config.toml
hidden_size = 96
norm = "layernorm"
positions = "rope"
qk_norm = false
init_std_down = 0.077
optimizer = "adam_hyperball"
learning_rate = 0.00476
lr_head = 0.0109
max_steps = 7337
dataset = "wikipedia_en"
Each number is 128 + 24 x the weight over its row's rms, rounded and kept within 0 to 255. Layers, rows and columns count from 0. Numbers have three digits each. The size before them is the row's rms in percent of the matrix's.

# layer 16 attention query, 128x96, rms 0.0538, rows 0-63, columns 0-47
092:145117124089114182091133147090125133120117126114142053119129172124121137093110110135148142136114158109124158111085106174122152135150096201111139
130:116141099147133104155086116134148161109125156119151130133103129112139107133120139103130152139145109176097121119159138113150095114156098079143104
088:106118134112148110130120130112084116139110102143141116134134121138076157129112166176142107105130141125164113099133127126157118128106150149097124
128:108128149109150096104096137139124174137147154123141124151135140135110127154095126111134155129124105146052154136115104096148100114144134162155127
108:155118138170107100168148111122125133102094087140122163133135120131131155157088141141168125125169163152123096121129153133125147154131140127102124
170:094125137090168133109109155143156144134146163088129128127110104110121108131160142106123152130098129125102141142116118135133109087124125142147128
088:149098136153113127093113111130141128110084127145080148134096076158152098131155091137054117147118135107203132132119165144139130094124107116173143
101:132154121157096123152110134110132116116080146148118131067106131141148119135152099119077118148114107128176140112144143098126171110121127121198108
072:161115161155111148135127127120138088150116157146147140120125125105114105131149099149118108126146124107079121159130119135133153109103100134147083
082:135148100119079112125113123115097147131127126147148164093122102141123142112124167164126126143108153154137155137123087134130145112096108208132111
135:140125110107130147129151116123117106145142102134105141121123151133139124106151115178114069097113135113199128107139124151114155172094143126111143
102:137132127149121125133137095145102099127087077174134136107129128153118170118120118156141108104127109108161091109150144124138139168124134108102145
130:144115103128113120160160102112114118133112104145113127118153133106144152124119138143148125115145124132167087101156145147114153161121132097083119
098:168119118115108126171167116117090129139127100158104121146166133124149157120092149133204122130155110152101106118150111104129149158116148137092155
103:136099150112129141088093130142125144112095118130076146134132138123118136122156136120077162148143140126181143129099156156135119094147125139168131
082:126097143137154146072109143152132104124153114164128167169123162116112140137118127106098126147181151124153079109078163126155118134162126120094121
095:168124137143136107087131132157101110112140131155138148122111130160105140090124138165106123104159161127159129141109100141119063153145126163111145
080:135116147129093112091150148127147146145125096107157117118136159136094180122132127164109139160143110133128086138110132168099126133114136123085115
089:164115134165116147126133135123155154131088121125083123151139138123123136139137118143090132200113140132177107150080140157112151077101138138167120
094:122151101136107132166157147134122127139114132131106089158159155125134129129118101146109139150116116139132101099097135136097193084106152139161135
082:114145103117130139144186142120123106133158121138167104162162135116130130135099103118155120094128105120061112104090111120121153163153135135095119
091:102160092181102113133104110108136117127077142123131119102107146128109136124153119129094155127127100138160135114092129138123155134125110160156102
095:107127092130123123161159139119126144111153103129118103148162153079104148176109140119205163105143168125104099142096132127123121124120172121084119
094:159096141113113111155185125107129148151128146146129103084170112132147111101091109137141106139086092128090119130172140123112140093100134130129121
072:094131119157146152173146112135148115115128147096162090139142166090123098146140132101143122126127099091087110094092172114115141136142092108135107
093:113178119115134119124060133122124095116116139142109143129097140138118107152155124099100117074156125129163148142153154109166114133150151143161137
089:139151109110136132158183150133109096167159140136141111133118140133140127140122114132192085094106110157096118155161094120118126149096161118101162
093:129153126160090133151072120086127142132103170116137096084110113165146090149143124132108131129124127111160172142153131080156125098138140147181106
103:121131102128137115164104124103120110131123106129132132172094085149152105107151140097104151112148094140147101114137130102167151135147116158120117
099:154130132122102120125164127110105114160152119182110111103172143174137125099085110146122111121121080142115143123148124131117151140118149142139118
098:098106085168125125150115147083174132142108111139105118106117152138130156105135140149122139144114141167185117182135131119130113105081133128118145
074:144142136118153125102086129131088127109129099136082137158085137116130145168154118134112124105155134142141115126135094144148146085121116140132107
109:089152093153150147137141166133131096132111124132117107119096148126109122150134132150133089102115168129161111170114119113124100131077149100126151
084:112104127121131138127204115130119098124148116131160112143164132103113152138086138096176136132135101063086115072127130124109149157130123111087128
081:122163147060140167134130142169087143105134132124149140133117115143127142130147135115157127094107178120104145157183095139126098138108135131137134
092:130129176147125133071078082143115107100109127133132159122076148150110119137147149131084099135146156099180147157123123139151093133167110127138119
085:111131158109182149135115161131144133134115122117117131165112105128150108116155114115104124124107120143123130128148130140119185078114120113175132
080:143143131097134123117120113109104089151144124159123118114116122145150120137123127119146113080149089138117168119177111113159118121108170128151160
083:124099127139104112119180135104140141132123101164096130120170123136099169123109118153111149171138141124165110142081161144103123100114142130134165
093:173141167144118155104125127143132123105118149121129120094114141149154095127122097129092108142101124132117152125119127110130176109150133098218108
093:104150084162117115159145122104139112127156107111128112154139153107108156154150151114146152137150140145146112142067156110153125123108183089104128
090:123130128120137134105156144144109119144154127136147126116138124133131136130106091115115113108139091110097135109143103143128114173138084135085161
073:090102119190129131141162098126158125124104134114156112126117135111108098127157119132106121141097155101165128144121166135104131127119110113137110
094:115114086094116158188172163111104153158140119135108069130167130110138137117091121139171155131122122148105127105133129143116168122080148132105155
092:110145111144160161118066157133156122081089130095112129154095129129140120146164112107072141129128117125143115100102118125135191107160120115158118
076:173097127099099114119189104155101101121124144168122164082114089141142152124078112112125100160159122100146127073147095152128168135115137129108109
075:164102156070101134118149169146109135129110122168101156126151096163139125127112098137133123082151149140127143141162148106136105131143155140162175
088:129124127132122143086107107151127099128148130114154116115153182105088155131122119129148130143132127108102147144138105150110071137130121097084102
086:096121134166175138098095128152168100102129120123135149153084157117101121137180106092089121140150135109162081130075140125128111128138104107123133
097:126164124147150148120097166143128144131128113100112124187132158100118127153145111127115166121167139119112111110056142119122158120185137136152100
088:164095138133111117153181128116112133154122139143135104094163103141126117105091126133123122147107093098096129097133154135110144127158106147132124
105:090137083163105104138109111120151130104070120123108110107118107103108126168128146124102156141127118082161120110095123141121159140107108139130110
095:115127124160117111128096109084159101114089124131120134101086118147124108122161139141078132126121126102181137156126146114138112132104123123166135
089:107122114171146126178104126122151138084108138118117114122099097141147093133146112102098144118114116119157152126156175110151164101132117099194132
089:136132137127098140115108142128121162145148115133115106114156127116166135132102108152103165144138076116090139084079120121124184106153119129147103
112:157109158123138125122125134122129120158137118126121142164133109151183112080145113134077133144126084151127114136122134135144148088152129125133144
101:127164096138118126136144149132132167102110103126115106106165169111119157147103125171179146137127143147119105106070096146080137127105140122116147
089:154131120105129130102136131114116100163152106146117151168165144146119131091105135137135151126143088154093113103120097125127146146155122162094118
094:134117104111109131198208127113102130139125149149156133078129105145159127094079109118157129114086101103074145099160127110115155160126132127131144
081:108152098139147123112097125106148118161183103112131118181118142109133156145136158138150156127142103170132122132094097128175116151149122142080079
084:102149114146120134109062139129151102106086123110121143118088172121123139126149128099071163151137123110171138110096122142156145124147119130162096
103:117117143091158163154165182158133163127129136119141118146140132125141125128110101156137132132112161136074098136085141136101138107138110108143174
093:109115158139146147083104146134142146091121101118088129151125140104118145156133158135100136148158155130161106164088131151117102116123131119125167
107:087151097152145137136112127132132084100130133138120133108079169117121126166140099097118114108136153132164135124124148130127139138138127103150136
# layer 16 attention key, 128x96, rms 0.0542, rows 0-63, columns 0-47
084:106157172150129098131100128148126156153171131129156144093117144142147110132168074091136137104093105153127123149200132114128127126111109087170063
101:175100183127140119082157137157129079123149094099109075165147139133116126121117137153120098129140137095115152128117091156103146123087145165124160
078:123135100115151130132079142137165130136104167137108157101138138128174101137145125114109161152089091090177113133107140120111100122097114085154150
082:131101116122139098109107105145173177142124154123113179092151144139135089140155081072138147135090118125122123149147132162090090109177124134140130
145:149140129122133167120142163153104058137127086142116116152132146120136158132126145138109105100169137148155120131135125083157110159098116128113148
068:149130118134169097151130113167155106139064119137110109088128120135113090123184134116136109144157156130110112118166137140142121109097141100123147
077:136104099153130097155106142153131162134090139114139106124080061147163089142173138157123101133159125109121120111154127094149158100108147099122131
097:140118070119107109158091116135148106119058144132155149082122127121173117146170144178121104122145121118130113100150138074089124145116141085131106
082:131097143162113122124150159147143198160109182115147082119160126127141111106112083121150075117094142120153132100139103157111140123103151179129124
121:145102139074146107097117125097129158147166124132161142112134142084111147132123103104105140122143102149126123132125140151134124128176135103140074
114:138126108145131177116127132166105054120102117108113109156108129123131132134110157162092126140155171128166121110091124131123141156112130154145143
108:154131104130116178123127151160117071151118118130097112160127163136149171123124133133118115116146154149172109103099116109130121149113130144138156
073:126137139104136163139138183118142115129153138129159082171106122124120162117138178157123166114164166117144130142085108088183127098117173128112133
142:142121120125126158132153152127101070164132088147115099164165161131132169105100153154133111121153157165133103138121139107146134157110132146133156
088:141112103140126111160140144146128142132057114141116089116140090122099120144151112125131129143158137125137106105147126122136162095106137076128148
089:142126115179108156118128153110095148131095101102115145118107073123101133141092083106141158116147114119140140105102165092140157098145155116133138
082:114172147155109146112121125125069136122097085135128169142113107151105178133122081097102146113115110123188123127163115091139105124110132120120095
085:100162128135103148124146161124090155096098085089131126119118086162122171150097094119127163149103127130181109152128120132134108106110133109116112
085:158127114152113150177157145125119149143084139109140068140126114137140102129149132155135112150138156119138131114134141150150160093116159135146142
104:125161097105126160167148143136113140125123173118155088143143170136169101167146146179133118104123131108105119102107145141091168129132142132148123
069:129157144128147180082147152111084136128187139111151161139112152128129138160078111147125141118103107128151150140119113107117140166139133162121099
088:135157099135100126173114105104121124087065115113151158109123127145158151130129143130137119109142096099130129085166109105097130134152138082108085
087:108143152114112134113133143122153162125194165110126093155143160096110161144085135129134185135094148118119150136062125148128116125155125168115122
082:129117169119142124103173149126112128145153123130141106126127125144154119103134140174121130136115119167139104173121138136138139135088130169121105
081:116094140139166121134166161129149108100139148104152100144135151082114116111094170154150140170137147091098120117103136132122162167154114125129136
088:140116105114125110122091094152173117117078118121126184093113129118144150154153097140127110099155092107114120082138136105106118116139114102126124
087:092147155104130147113123112118095127147181152123133145118140182131178143128115115156098089094099124169112133158106129162122093147130138179141127
083:153101094100129110139084092128162115122076154134125168110139148096148101132172132160137103128121115097126105129154132124091104108143110104134103
103:153135114094170125143093110092138093110139147127172176144092123154167110115147154083121126099151116103106113092127142103111152166171123099138096
077:119159145122122160103142161135058125120131126136131159130105140143165165148115118150126127107094069126161113115123139116088135132113147133126074
092:116131085108120090172115098127158159130086164134108090087138122127155145108145136131121132162125151135139124129120143150114136118116112119114166
083:148150126126137137142100101140140125134118139132096108116140119149128117118157115108130106101190133166108124084136110130138152064164125111154128
104:103139110120098114125088102134162137147128152105104104083133160132156163170136115171114117139131152119132147120127149119122110141130152142113164
079:101125145143125129107167161104122105112191131122138135146109122111113168146093178132139169144111107127114142127105124125137157176118124150115128
083:096151118098135115107130086167170088157159143169085091114172163116088111123157148129119105144130170128093128162136132180123109123110116165142157
091:146131130172110101125122120134130144107082099123102147100126102101080137136152117130124126134143131115146122112176119098158120109112145075108132
076:144103129113172130137142127152138120169089132144134074125149123144129076107161170141127079135168165141069107128136138141135176115129130121151180
086:119140109111121117088107097126120117139136107157127178095119160125171146141154113144122104117127062153122132101122135130117135118113115144151093
080:111138115141085151128145150100079179134133114145141090151101109156112134144109118123132163144120138147187130118102162104131145103096164125118123
100:161105135150143142139134153140134151143079107147131161108138142128159091165146082178125106111099130120138114119155142100125135116091151085154114
101:127153125115084140134100120111185160128179169110140116139133154118142131152100130116136165139125119102112165127087147121105108136178133119124107
087:084145143148128132103139141123045100083112083125116167135128127152106172131100099114121096095129110151163142146151120100143136154134133129116099
083:135099135138126094147143122135178138093088138093129101118100123106131132131143169173132145144148151099127123154152142115146147132132139115101145
089:077137132084118151154145136139120129121175163113134077156139176135128132141129141157125125118107146130106138113070150162101155163145114165141127
074:143114094131155121177117128148166126142053130099140126103152128124135088125135148108133093128160160125106132082136137112125161131149136094141159
070:096148117149103141139141153102062092128150120143135147103105059162117154133107155154113128105119100165157140132105113095149169142114151137127064
073:115118133122142152091125138155091125182167117149128167126102129150136120161159078130096109101093120136149112139083117123123119119084129148146119
090:099146141153104123112158124109118145132093123142098126110174143112100189119097098133140149148118102110146125150159116176146094128126124106110115
087:152102127171126129141125125101143139127088107091115109113128107160113105141131133127133137142164151103116123123135148101134166114155146090106164
097:169148149148155179143140155131133146128104143092150152166118152114093114134113118095148126115132118078095151090110128121104142115171146103148124
081:129121153129136161111178165125057110122141115137169150144113121136132142122106153135119134127117110137150108163147124122142138152101115145134081
095:112113095127097115168115143129147128069088124116144123118126097119136162145100186107131156142141145090140140108149095090111162138148135094098102
087:115103083118116107144094123115155130093068125115134140097100099148170135139174148139120125138143127098132099104162137078111123138111128078119120
071:165074111106155103176127117147196111145112134126130112110123147124166106119161157118140097132164145129085110105139156097133157115138110096138123
080:134137119136128162139129170118073142078092122114151158163138137145150140145087110116141135099126099103151125111135125100111153121132133091140086
111:176119135134182159130138155122087122154127113103136133151111107184158076109144120098116095103160105138129099123134159113143134109106140092158134
086:091182145112085142136147144121134171112147144125143093141163162100125178169091125129136159137084144121142160114094108123107107144135134179132143
071:119165146126135183127133137103061122116162118124144170161114151146132154151108096087123147092101065122140127100119112119118129135141138125120105
092:101122134099145134125145121130115080121168149148153163125116161149160120133104173171118125120087118140131124151109146139103130191112113147131092
088:133181123123125141149109106089118144105148156117118163157118144141133151113075102066126136122130100116118153130131099155129102121195105098134101
081:136133077132104115171133131133159125097050112116111115108131108112124134153132119110137114133144117085109128087145130109122149126131138062108113
093:124118141120166158133165137167115133168154120112119081143143156144109084128121114155128117128102183120107114158108139131122125133100114159148187
094:130101118167121117143136159137152161131093113095105052126132110115080129140144129118132151158149175127132129091119156129152142087116125101129190
095:115142114134119098154112101133179140124112134130109125070142144112124135166133112169137109108144136123122132093129154087104139137148141100119116
# layer 16 attention value, 128x96, rms 0.0536, rows 0-1, columns 0-47
091:158113175124116147110127172149118103108078126103133144119131147126174162159124118103145128095107104110121090140111121131145133096147141156103145
092:110071098167121144117118139158143133144110131089137118095125129147162124097101110091098116096133086152161111119110124132100119169120144112116110
# layer 16 attention output (transposed), 128x96, rms 0.0668, rows 0-1, columns 0-47
083:094111119160138119120100138101117122127128137167163093153130123112142114158133139157111110137150137152159141134138164093112135138112113101169126
089:144128139131188118113113124129162124113112106137130141121172140134158147170116141160089133116086131152101148125154121109115103150170129101102110